config.toml
intermediate_size = 320
rope_theta = 10000.0
rope_fraction = 1.0
tie_word_embeddings = false
init = "normal"
init_std_o = 0.0126
init_std_down = 0.00973
beta1 = 0.9
schedule = "wsd"
decay_shape = "linear"
final_lr_fraction = 0.0
doc_mask = true
train_tokens = 94890000
max_steps = 5792
dataset = "wikipedia_en"
Each number is 200 + 20 x the weight over its row's rms, rounded and kept within 0 to 999. Layers, rows and columns count from 0. The size before them is the row's rms in percent of the matrix's.

# layer 2 attention key, 192x128, rms 0.0945, rows 52-62, columns 64-127
108,203,198,243,156,188,205,215,218,163,198,205,238,191,178,180,234,183,210,188,164,199,173,205,175,158,225,196,190,232,199,159,193,210,208,206,199,214,196,190,245,226,194,180,176,219,215,205,234,198,200,204,213,180,195,198,206,230,205,161,207,212,173,201,221
115,190,177,206,178,193,182,179,181,203,224,167,243,193,210,175,227,207,196,194,149,221,196,215,218,202,192,221,207,242,223,178,224,200,208,206,217,212,202,193,194,199,206,201,168,212,229,209,199,210,205,228,220,235,200,213,201,198,210,194,189,199,185,195,235
105,206,213,212,180,224,215,167,197,201,202,229,174,199,179,202,190,255,165,184,206,163,187,231,205,213,207,202,199,171,222,189,198,196,181,204,199,202,177,198,201,197,171,218,176,184,219,203,181,197,207,199,224,194,156,204,178,177,202,212,220,176,196,232,214
102,212,183,178,223,184,152,209,224,201,181,190,180,184,217,216,182,192,172,208,183,193,204,205,182,195,167,174,191,218,224,193,191,233,220,213,159,245,195,193,220,195,176,193,196,179,221,204,188,201,206,229,182,190,156,182,188,205,194,186,178,194,197,202,214
105,199,236,217,210,167,192,213,220,194,210,182,210,210,211,215,175,217,226,201,239,205,198,207,158,240,198,188,200,190,182,225,205,222,200,181,196,224,192,174,205,188,170,168,195,186,224,184,228,224,178,183,208,174,193,187,197,183,191,202,203,189,137,159,204
115,193,182,162,217,251,213,174,226,220,175,173,226,205,190,200,184,172,240,175,186,217,199,192,178,179,201,206,210,184,177,195,175,184,176,242,193,191,214,195,151,220,195,216,159,216,185,191,170,191,195,220,207,187,164,218,203,188,202,189,173,177,202,204,186
115,218,202,201,191,204,198,225,224,204,184,203,169,202,175,193,201,171,183,182,199,218,205,213,161,163,195,199,228,212,223,192,206,195,199,207,222,181,194,172,176,219,226,226,224,209,153,188,217,215,203,213,152,174,223,191,200,196,203,200,209,188,188,172,135
113,244,204,180,193,192,214,214,218,199,212,178,170,192,211,172,190,233,161,187,194,220,217,154,169,166,151,192,197,171,209,190,201,208,214,220,199,219,202,207,183,208,179,213,205,171,209,201,148,185,212,211,212,196,217,207,194,153,180,178,205,201,218,188,218
113,218,184,158,212,179,200,191,209,181,181,160,214,196,194,211,218,229,232,181,145,187,175,203,187,181,187,178,200,167,199,184,176,196,202,206,182,219,200,209,180,194,187,195,185,193,181,183,193,221,187,215,204,193,202,186,157,180,236,188,180,183,209,205,178
120,210,170,211,202,180,189,179,174,176,212,211,199,195,211,228,202,193,170,230,217,176,191,171,212,160,195,177,223,213,200,188,220,207,200,197,181,216,221,230,201,190,160,202,196,173,219,208,201,205,197,199,202,169,208,194,185,222,225,216,183,186,229,184,163
104,192,175,177,161,210,198,199,167,185,166,215,235,211,158,181,233,185,200,186,180,199,196,196,229,173,229,207,208,224,193,200,201,200,189,216,216,178,179,188,209,186,184,207,179,212,202,197,212,206,176,207,192,208,202,209,200,208,227,230,196,186,243,199,197
# layer 2 attention query, 192x128, rms 0.0966, rows 53-63, columns 64-127
116,237,231,210,206,217,187,176,217,189,207,202,191,174,205,171,185,241,183,224,214,204,212,213,178,139,190,206,199,210,217,190,199,202,196,177,198,193,224,217,194,254,168,188,212,193,190,207,187,200,187,150,218,197,204,204,221,215,218,210,207,198,198,191,188
105,216,207,204,190,188,203,228,230,240,208,194,185,197,201,205,179,179,215,185,200,199,154,181,187,204,207,194,217,202,218,188,214,202,231,219,196,171,222,226,179,174,197,149,204,216,213,201,183,194,216,210,211,208,218,218,193,175,180,190,185,198,205,199,205
106,195,214,169,209,205,187,162,182,215,198,216,160,233,227,194,199,183,210,225,212,205,209,210,173,200,182,224,169,221,217,184,222,154,193,203,183,201,228,212,199,214,172,219,221,170,237,204,210,181,203,207,198,169,229,185,168,194,177,221,175,197,239,204,233
103,207,224,185,229,223,222,193,208,209,168,200,220,238,233,177,217,202,206,186,200,204,175,188,208,205,220,207,221,211,227,167,214,196,193,171,203,199,214,220,204,166,196,259,197,203,187,161,219,194,209,218,218,185,200,202,183,185,188,226,177,189,166,184,217
114,197,231,198,227,193,210,220,231,194,200,223,181,172,185,192,233,178,222,202,181,189,215,195,198,215,180,212,192,251,203,233,202,226,202,192,209,165,168,156,191,214,195,183,181,186,173,197,192,199,193,175,169,225,184,207,199,223,207,212,158,206,198,186,221
122,175,187,238,215,217,181,178,196,186,246,203,237,205,188,234,215,186,204,193,175,208,204,174,235,228,171,222,161,215,181,185,212,203,179,231,213,213,217,184,207,210,193,202,215,166,172,230,156,190,215,199,182,181,195,201,194,218,224,206,184,172,218,196,211
115,184,188,193,215,195,162,199,191,231,206,179,213,220,173,183,180,180,204,205,201,157,210,181,181,168,210,223,180,196,191,184,223,186,213,254,196,196,190,168,228,203,206,198,227,190,207,160,199,177,195,181,192,214,238,240,214,223,194,218,198,181,230,213,185
113,220,207,209,249,190,204,182,224,196,204,210,185,198,186,195,207,160,202,157,211,186,182,175,187,186,189,212,194,157,176,182,207,224,171,201,192,203,184,179,222,202,187,184,201,180,202,182,192,207,201,159,203,203,191,200,213,203,218,223,203,220,212,201,218
122,191,209,194,210,201,178,175,177,221,218,161,186,206,178,227,197,178,182,227,246,175,176,240,219,209,191,188,192,164,202,180,226,210,192,192,196,228,163,205,202,203,159,171,183,221,244,180,219,202,189,219,177,168,173,154,190,195,166,202,198,203,198,221,192
100,246,201,251,198,201,230,175,204,159,204,191,210,175,197,213,210,193,196,226,182,242,216,227,211,211,171,185,205,198,213,190,207,202,216,176,184,207,174,196,200,193,218,162,218,214,202,198,208,237,181,187,223,174,224,200,210,167,198,173,206,192,214,207,212
119,200,188,165,244,183,163,187,198,207,206,212,158,196,212,220,206,195,158,208,221,182,217,183,209,187,232,184,219,206,230,173,226,209,209,224,169,184,196,213,172,226,177,205,207,194,191,181,203,160,197,203,206,209,202,173,183,216,187,227,182,213,203,225,186